Weights of a small GPT-style language model, trained from scratch on English Wikipedia.
Size: width 96, 3 heads of 32, MLP 256 GELU, vocabulary 2048.
Training: a variant of Adam for these matrices, 139M tokens, 5842 steps.
Each number is 500 + 40 x the weight over its row's rms, rounded and kept within 0 to 999. Layers, rows and columns count from 0. Numbers have three digits each. The size before them is the row's rms in percent of the matrix's.

# layer 2 attention query, 96x96, rms 0.0655, rows 0-31, columns 0-95
060:535509470501472464525509543444494594557451506448576462471509522549489465643491493564505527495561516516501595505493448443511451518490435537568511454502533490468469478496517511508419537474562472554524509514448534556534551425479483487439490488524494516549493495459490495465513445468491517481
066:560444498490495472496515515531433502510508472486534332527572412477497500417516506477489552515478536475558483492586461497514535490526471512550486502510562454449404495471531540484521514472432478502558490472510452470487499412472499510466486482514479533504509461474486428574512451506488495491
061:474458430550460481500449435482555509477536456444472554497492473526535503449577440587454517506486465517453513529510559511521397496446578430456488500480560484472547506507495516513504485509452548417541549504502506489434533544466476496424425463500462477504542545510489478550443525508494483460
063:496555520526523543453435559474543491490427497549565549483481487432479510554525505451496500417551577522401485503420497545516487402499478554506439500497472581550526527530461513504463482449499440498524521471521499519463491506559522543520549483490528453427467523565519455466456478530491478512
061:513419446471487422481500438539467517514552523460443426509498493453527491442557467517491467535523488450432481520511485539498521576461612438526513506530515469486482539488533499532533522438535518474531519476501423468551519554526434490468512470542464514582502499479596537516513414513495458484
056:503487447487527573493476467501461522498459464495589433532461499545528560482478469542518467448523457500498453509410517549450477524487596497437465445485563522459437579458519493464451525499553586469510495595498487529438456510474542486483453520493454457554534539502478478489526490548506460521
068:507579531425516523479443535446526477450490571578489587493465481512511538420541514512511458518458472472416408480522472512508478494497533540497495486462502552544540542496451467512533491536517601418566471462469549493522456528524496543527481447477487496502537552558434531495432498509494521498
051:436540488518521419502454450538530481522497504508426494451470542480484490414489584575517535514504463529504464452550528518508501508466543423512520577488444496537546434495564483494513514540548515540459481537479426542486453535543432533519494511496543543507586457453541523414492549498529473470
048:515431553558501462535442561555464435544509473478502487464476499500502518505543483583477485544453461544481511533549430460527531472506500505492459536473527482480512391557517471547480540408537442519550502485463462522507474576447482529523479483582575521442509512513535522499425545507482539442
049:555492491506531458461492580539469586506489576502506415461514457459512481515478548464560512422551545481416524520505475479561536512543497533443453518524478464468396476451435450472509506506551504533526441507499529558521468464534502503510508509498522546504406554475575438520534478515528507510
063:497563513483423482478487484411567431460499618476508502560483527527494481514487541485471419440531472521452568507453494454509469476487513445522542468440513499530625511521457510541496490489571457488476562524479523467544485539473473528521544417499448507478538505474525506481489528425507532489
057:443443514591479439524524439606523513508532493521410505454507475466492516442506488515514542528501557486511519491551512496555450460429443424536516445529457418507453508565560554486485506562451517522526518439467505529539545510581433514518506477544504545501495473500501533468457470458472498511
048:504493514429460505508521579488477579493498517491534443506477430528554470504483500487462463526499523468505464442562487443502556497467538528537474488513512503507525475486482564492511554441392499547539437506524439543461455557486567432507551496568491510518478453478612477443517471507469415530
066:486483522468508583466499607526484507554487521479562418556461484500506548565552475496431525542506479407458414542538522545449556497493548528546447524492491557496459466496438536481498479479529530451562481500495475498506467504446557518472487522507444480489547541571601481510478482523486495475
052:532437576480565517442507519481452523440503534532422559497487476461508491529495459489477446484452524528466411505494531484404548545546516504487547521467438507525504525491538448453478476516453542554539479481519538489507440469588486568501567482502522502426439519557469578464484514540528468541
066:491598551493461465454436519473528430538561533528556489502473457501449551471644541472499523501462534522447547460507508457567505471514487500503442533470464482552552479549504539534464479463440413498495500493573520480497500513520500563515515495517517563471542523523527523480444505442472568484
048:520544557477474545518514439484472526519406578484458512491472508494535456499482444472525494458505536516428478566466507514502505568576571543616492569469436484477485477508516496507475443551478486532481494519531399545488452496551494472521463477506530455478541440512550506459535579531538520467
068:479530475473479511516511557440535591467480565406562612474471531540458509549442546469488479492468477507519506443415471481487511448506510456481492519512542555516514491452492436537449484512548464528494530588492513524511465538479486489533529588498546506550564491535486523455485595543486506503
050:573444533443495490517515563472486496513523570573417568519512477526476479520462608512514448492500501553446467526510529470498502520572449544492560495476461530592522486495527475496489441484503475527490543465441510496500506462561487516506623531523533485479425460505525594468487488536489478473
059:419457493562556563480525541494479483455469503530494564487483555512478443552410482455521476492497480492560495515454521589465396493466504544469491471466537527459537520485505485530526498552476415510473541501492380507509497525458493464509575504607484441505513496533490509434503486533535497506
071:508465477557577448524517520533392641492497502487453450458516488446483497521548544553546464574499553481501496493501451491577491536419495509512471490488519452508444508527511483464525537484530545535509497556467536472518524497465511530551527467515482581552455491507552541567495435490489455455
052:450541532579488499464429525462543515539451485513495422489462459491509559498489459492520539554462530527510508502532490491488487452514384515577495559462523453521490452519481551481448501560444407542470557483458498556482497527484534483467501564509522521480482503634442475513449474490511504459
051:517557543480497595497456489482488461495525517495519477507427501500543471458477560445515569447524519461442534412411431517519544511510580486454436529466514473530472552471531476524479527520453499521462506562500567503521497539448430472544449469443516508547576507484473515467498467457522588495
059:498565586430516495512540518508549448455556527566505494528543451543498552468572469545454436491498447529474538526547536486495449532437507533511583421495532516528506496504494534464515491503473489485527589415583525457487574508499521529463548430484444513505493539533558475498472472495542455501
046:490528494495432517525453537485435462473484497540571526476493520543522574553527468509523465515487493485459471525396482539438418537563529514505488502449584472517499538507445482576472472548470505485422511499463502499521467545415514479562458484485498492492512488554427433580539447543469539524
072:504535534563542553503545531479489539423511472445536480499493475573521488579428494488505511497487578586521554540498502478556504500526401514516512458516514446387421465513507498472457496550467390564458501464500487551532485424497498452509554487518515509493478532494473467466519493467486530484
052:475517492533541524455504555537505404459489464442500552478545530516516498453506496449478551532523481476555554495514479624558508530477527482449516494506547495498501517511515503520504538500489471469478521539510404422467478514468478514489467545586515378445574433463529433466503475507507559491
054:511437471525539484463507532478441521530529490583529428434550432505489509592516529538524529490482523561420495499499537478464513481487565471459421550448513526456480502496502441486466504445397527534495439498489526486488512599438546446506543484476475482502554500483457524540474485522456448555
078:475549506525444421496472499467506500445503491507453512527475508484473543436543531445479479473528505658535565434415515564551467472425442533470507486482469486480507512498478517480454507505477468512456435554513539492555494501528489490512508468510516534489501603488479419424548553472490516498
062:528426476453513524550505497515522436525490532514506529455545503520482453471485503520524549480419552407576511452459469419534453556573559499573500507514539476574497514485535495514475492478573533527513502447454483476490475523578522440472441506483501506520559437435540510549438546477501549475
054:488480457443500603529502512453458555531507472542473480517439508486520562515429436439471529423526444520586480504412497512462513453513503489497530482482509502481476485501492520522517460468607518484497513560431457490494490587404521505501503490547485516472425580458473462528508508484544525537
056:593455538468499516486531454493453555487456520398492491526428502518525501500514493501453476482531517451450443468454505465531586522504573492509468552543433554522486473448518425512459532462560650460548504551503526536460526481568486488500484508473507496485541506481488466480514486546542496466
# layer 2 attention key, 96x96, rms 0.0644, rows 0-31, columns 0-95
059:477511477531506541541561503456490565509497488465544512463474491587476518511453476512517425427524511485606495496555473485534548508465501461578424496550558497505460503514495447534516514447560442533432504534521538467481518528450566494535541565514471499453482507482548524598487498474524405462
073:446459472543523465484469484503456537491490428418469430448556454479477507484552507455524525543463501568534544523515520547551504497439476513522482488499534487460474518570503533515520511485352460596503539480556460419541499423481489481500553501519527529505483514489526421498487439509482451498
063:507465491508500562516486447596544471515581493536543486499512530508508549499513410588439526513446444432497486540504547480514470423517514449472493474439592489548498551578532481515516500488486502448538511445474542486433529561467452494467434463494491465505467464491483415495497430474487484483
076:504540530419492569489474533434486448535503555476509477509489431519486500611540502493491469473489438453417476458497491467447526458608565469490524466541575520532522525497441499490476494516513482449537494487476525501508474579450530551519541515492457435482516480580591535525449471521503491525
066:474500472461446487506431456560522538479504467489455462470491507461515536454515522480532464514579564488504521494506530540601527539366499511494457480521456447481500555531562496518539528508467540521509494534470558477483557511546468498418430477434464527507506538471515464438542391505478479471
059:469504497509512598541506518477459521508524501521674531460434517525538484569483493518497464501451419486444513491479485482538495485578511511482505439500590511478529484506471465564520510484577438489513557501454441508458485477452497523530446506505527450465480442457522522538465450513551478482
076:552602538482504523503482530536539432440488565537447580539508499476486521463533523490458488500541484467492479473500493526481502531472511558495509482474452562545526513441416481520538503482506632430584499492513540495497453547583475429505469496459441482537565492514532520475443485503505457464
060:491440457507489456507409512524581500487546445529483567512531535478470514407522528427476521510464432458540515410493476482504535516512384491475515500455527496489616516522576514476528503517425524486523540530505492474524551474515501511472463536507540536479524481454457510411488551490515543530
056:520419408504447480488460452515487550523511467487460433538461453575508542476535493528446582449525489518483517470487623490549524506500499482554503566477547530483500457477583539510532470557410544458499498503555540519499472513499521519483454501502541466481573544476488477444488538554539521460
046:513581540466463542537488429499467573499457468499523459496494412511519501497486443502558458506485581475547502559560491514488542457471428503476500458543533422485473493506427476545474512480553420533539486535529507570563513513496484491529567532422495503504463515579462481542521466492550511423
066:489521499428441508507533543462529424493508585588466526557501517513529498469475533466481443444441497451473467464480473522502473503534474474504462481432472568548612508524508509498521517538625476472452441517508478574475519569499515515553530466484502536523500531570549529547486544504493459478
063:520494446506524434494482451551487497480558496495426504447540515440467484409493498558474533508494544452538560522593483480511541478430502482502508490508504429484452502544606513479556531497512574517482510460511583487491555430470514584498448517488480529526481490446460482529585535455539514519
054:459428524546494399526407502450524509410445493471486465475510491459504533606416439512504475520513522541400493536517496531518465524405473504513426517536546527461480505492478507491526519463485489504528519508471506478577519482516501405519504485440563515518456538551544510555481491505504508493
071:504494505445504509544487584523506543403462511419464445506485508475500504495516518454490440499557546523486451554442499551485502478445547566434464521484454540510424462438421495464518496523474519530591510504492536480516481495525444504509488466471497463560526530465615433477532474540488435501
054:522563584463479494429458414493444453498444530509465558520495498486492582472497493423515551526515516451423449516542551471531535554530511534504545496509487565545537452495505511504482466569555569465490525545526486549486529401545464449475540550456495508537492498524533442500528470524504438492
058:504495459444561553458515525505486364421512478591437535525503494436481496486582493550471485489475508470459521494527508489546513525577518469499491478412506547570496509528515528500554460566534504498488464464472410529505556524527494521533457405473486456512501501539517565501465530509525534492
056:452488525483518432519459460469483501476467496481446556513506554489466481513590520434452446475551520545492476469417521538501516486468450505498524383442547577490517499484559477524510472470484497511470497544559478571479514485532490457438564542488558515497507538468562450447570538568482438488
078:510503440530452526509506530456526568490408516569532587520469531540508437605383508451476492448465443508461504471426466495500478520518513511497470470484479507553546471464480476493475519520608490467453453572523528532514417505470537487540467544533447529470506479481490505496472541500464512526
056:512506521488500465486498486485498463431475509488365532557442489496489458556503554429534486556481458522492466481486493491473577549505589461483542502493514545488511480480504477478519509547426582485462492568526515444510397405548512492462496499521489484522534507487531503465488587582452521484
058:488491506487511533503498474479515395479471589463504519512479492540526493535448526465487495472486499483455508515528498482446506462572451490461515588505458449529524487421552456482461508474619436479523531496556536503500494518454548470555534535524516478461585433590528567485426529519486550518
072:586398438562465466511455483507495574544567516473505479446513495481501490426483513542519536505538548483555482487563486483503501449413552496484443481554445471484465479461549498498483518455547549561505522472487485511563553453443524487499509468488514600563476505433467514482488444494560519479
063:560390578472535509476512566494546419494504425498443522552512511515487487507559478473479550509505476497478495513566529453475560442515463525541470475526505542467449416458531579496526506481452444516517493435577441501476530481484509501456530496563507516450443499483599438527485522496513503498
054:471562478510492489543534514530492464507506548559497580482560561450467457518402502438506525450511519533535574461483507520468518449552518523434470467517502466517553584464437531522470502474496444506513450533447460458486539555455492431586469527533516509508569496438511554500505481465506578465
060:464593525446492550448567466504525424446510522580509498490497468525537532458558483574522436532464525457443455538558512489492465456562542561565460475459488531475504458582456510476485474500515519544528481411475493498477493481567526536537467442487497487475539500554516538570489487469444465481
054:502542522407512532507484561449512469525500528498526507530520541558537484620571523512467508513541459536479538508461532421501499536541502451477473453492527517504506468407474565540518501499474539525472541458522441520453513516426497463428601433540495525533527489472483585552539522510470470482
082:487446474539542542502574470462397474479489485504572478482500468543541474555431462544507502474451476463504504571549510456410499465592464544552584486496546435482496487507517485461468483524581439472473489529526456562472590485454521501524534495531483495514460475497510516577512543485508531486
059:415516454509508564481491500411533449510488467489440497407498461546497447462435531470489485483549476520545510490410487555488517441555500458460525507515473474531527610509566515535471530466470490492487505515534519439493472487516516467546455553550579435483537472518451536431459505496487569509
060:509556547543497521507534436498511443490503463496587526489519417563538479528569449491469529510443454493461495481516546463540486523550548434486516432509607505490494499560486600564485508505448505417512475474516443485455525471493524581478506457496524497452554499480445554554491442499512493507
105:482532520456531558526496475460458537522520518586582520458489527529570521445531462553507487486429441411462445474576547458503468479561492521531582439449508489475491520559475525513520497537515475436472458517508450541509527520493500544494526567507494452429484494543463516556495541412538504463
079:481483503552451432515472518511531513464471525406390554496523504491440491501492507445524461552563541555542535503455467512555535590421476513500446535515472525513489518428484467500434488448476476574557501478483483386518489473521501488491517460488512476561538542481506496424495498564465510481
055:468493502498479490504515589464446541564487522495563435461426471521585501499483478480536479456469483474399507595533475494429551437506509508552448566468532481497528478459490507514454480472539492487496399456490462502518496534448488550475522522472482512516555516535581527531407467524522546510
056:494528461524483545500477499502444601472503456508533446478496589498514587548495477428519502466526489506496459422454526499468541486441524491503452446515511520564486567532460435495484493524541529460553489595465553498471465507456434447466476566487558493519487544448490467409502483530497452459
# layer 2 attention value, 96x96, rms 0.0868, rows 0-1, columns 0-95
123:479483481434440467537517519505549479467526553519538534520485579457620475455435539586498518534502469480526451502520544502539415522478520496467486460522442550458489460548456425459487495480498493442547517506503465468512509464537566501528552546539476453564472522511545499523461544404453524497
153:424497550426477490474475523547480545476498498555513478531449491490534562517495505540498553386448465518496513521489485530495521471473522412470413480502487503519459416461500478563491501502522569506604496485454524487539594479465501539544476556482486516534587485437492515507522474522518502416
# layer 2 attention output (transposed), 96x96, rms 0.0806, rows 0-1, columns 0-95
132:536522513541564538438498491487442488530472458482517481457527480548486535493563469454493570472502532523444526501406527519485562532603500495474517490470527511453433524476571490578485499509429555519459540502529489569446522477442504517466440468475548477434499485414421480518555480509537526529
129:522559515562507513499563476462552442508501471474462570487557502511506451506516522486541485549476511544491541530499523428495426529581434550539562531482529489466529519521503512457493457516410355522413516447549469466514465468535475481468559453506510480458456444518483489500495514493524518559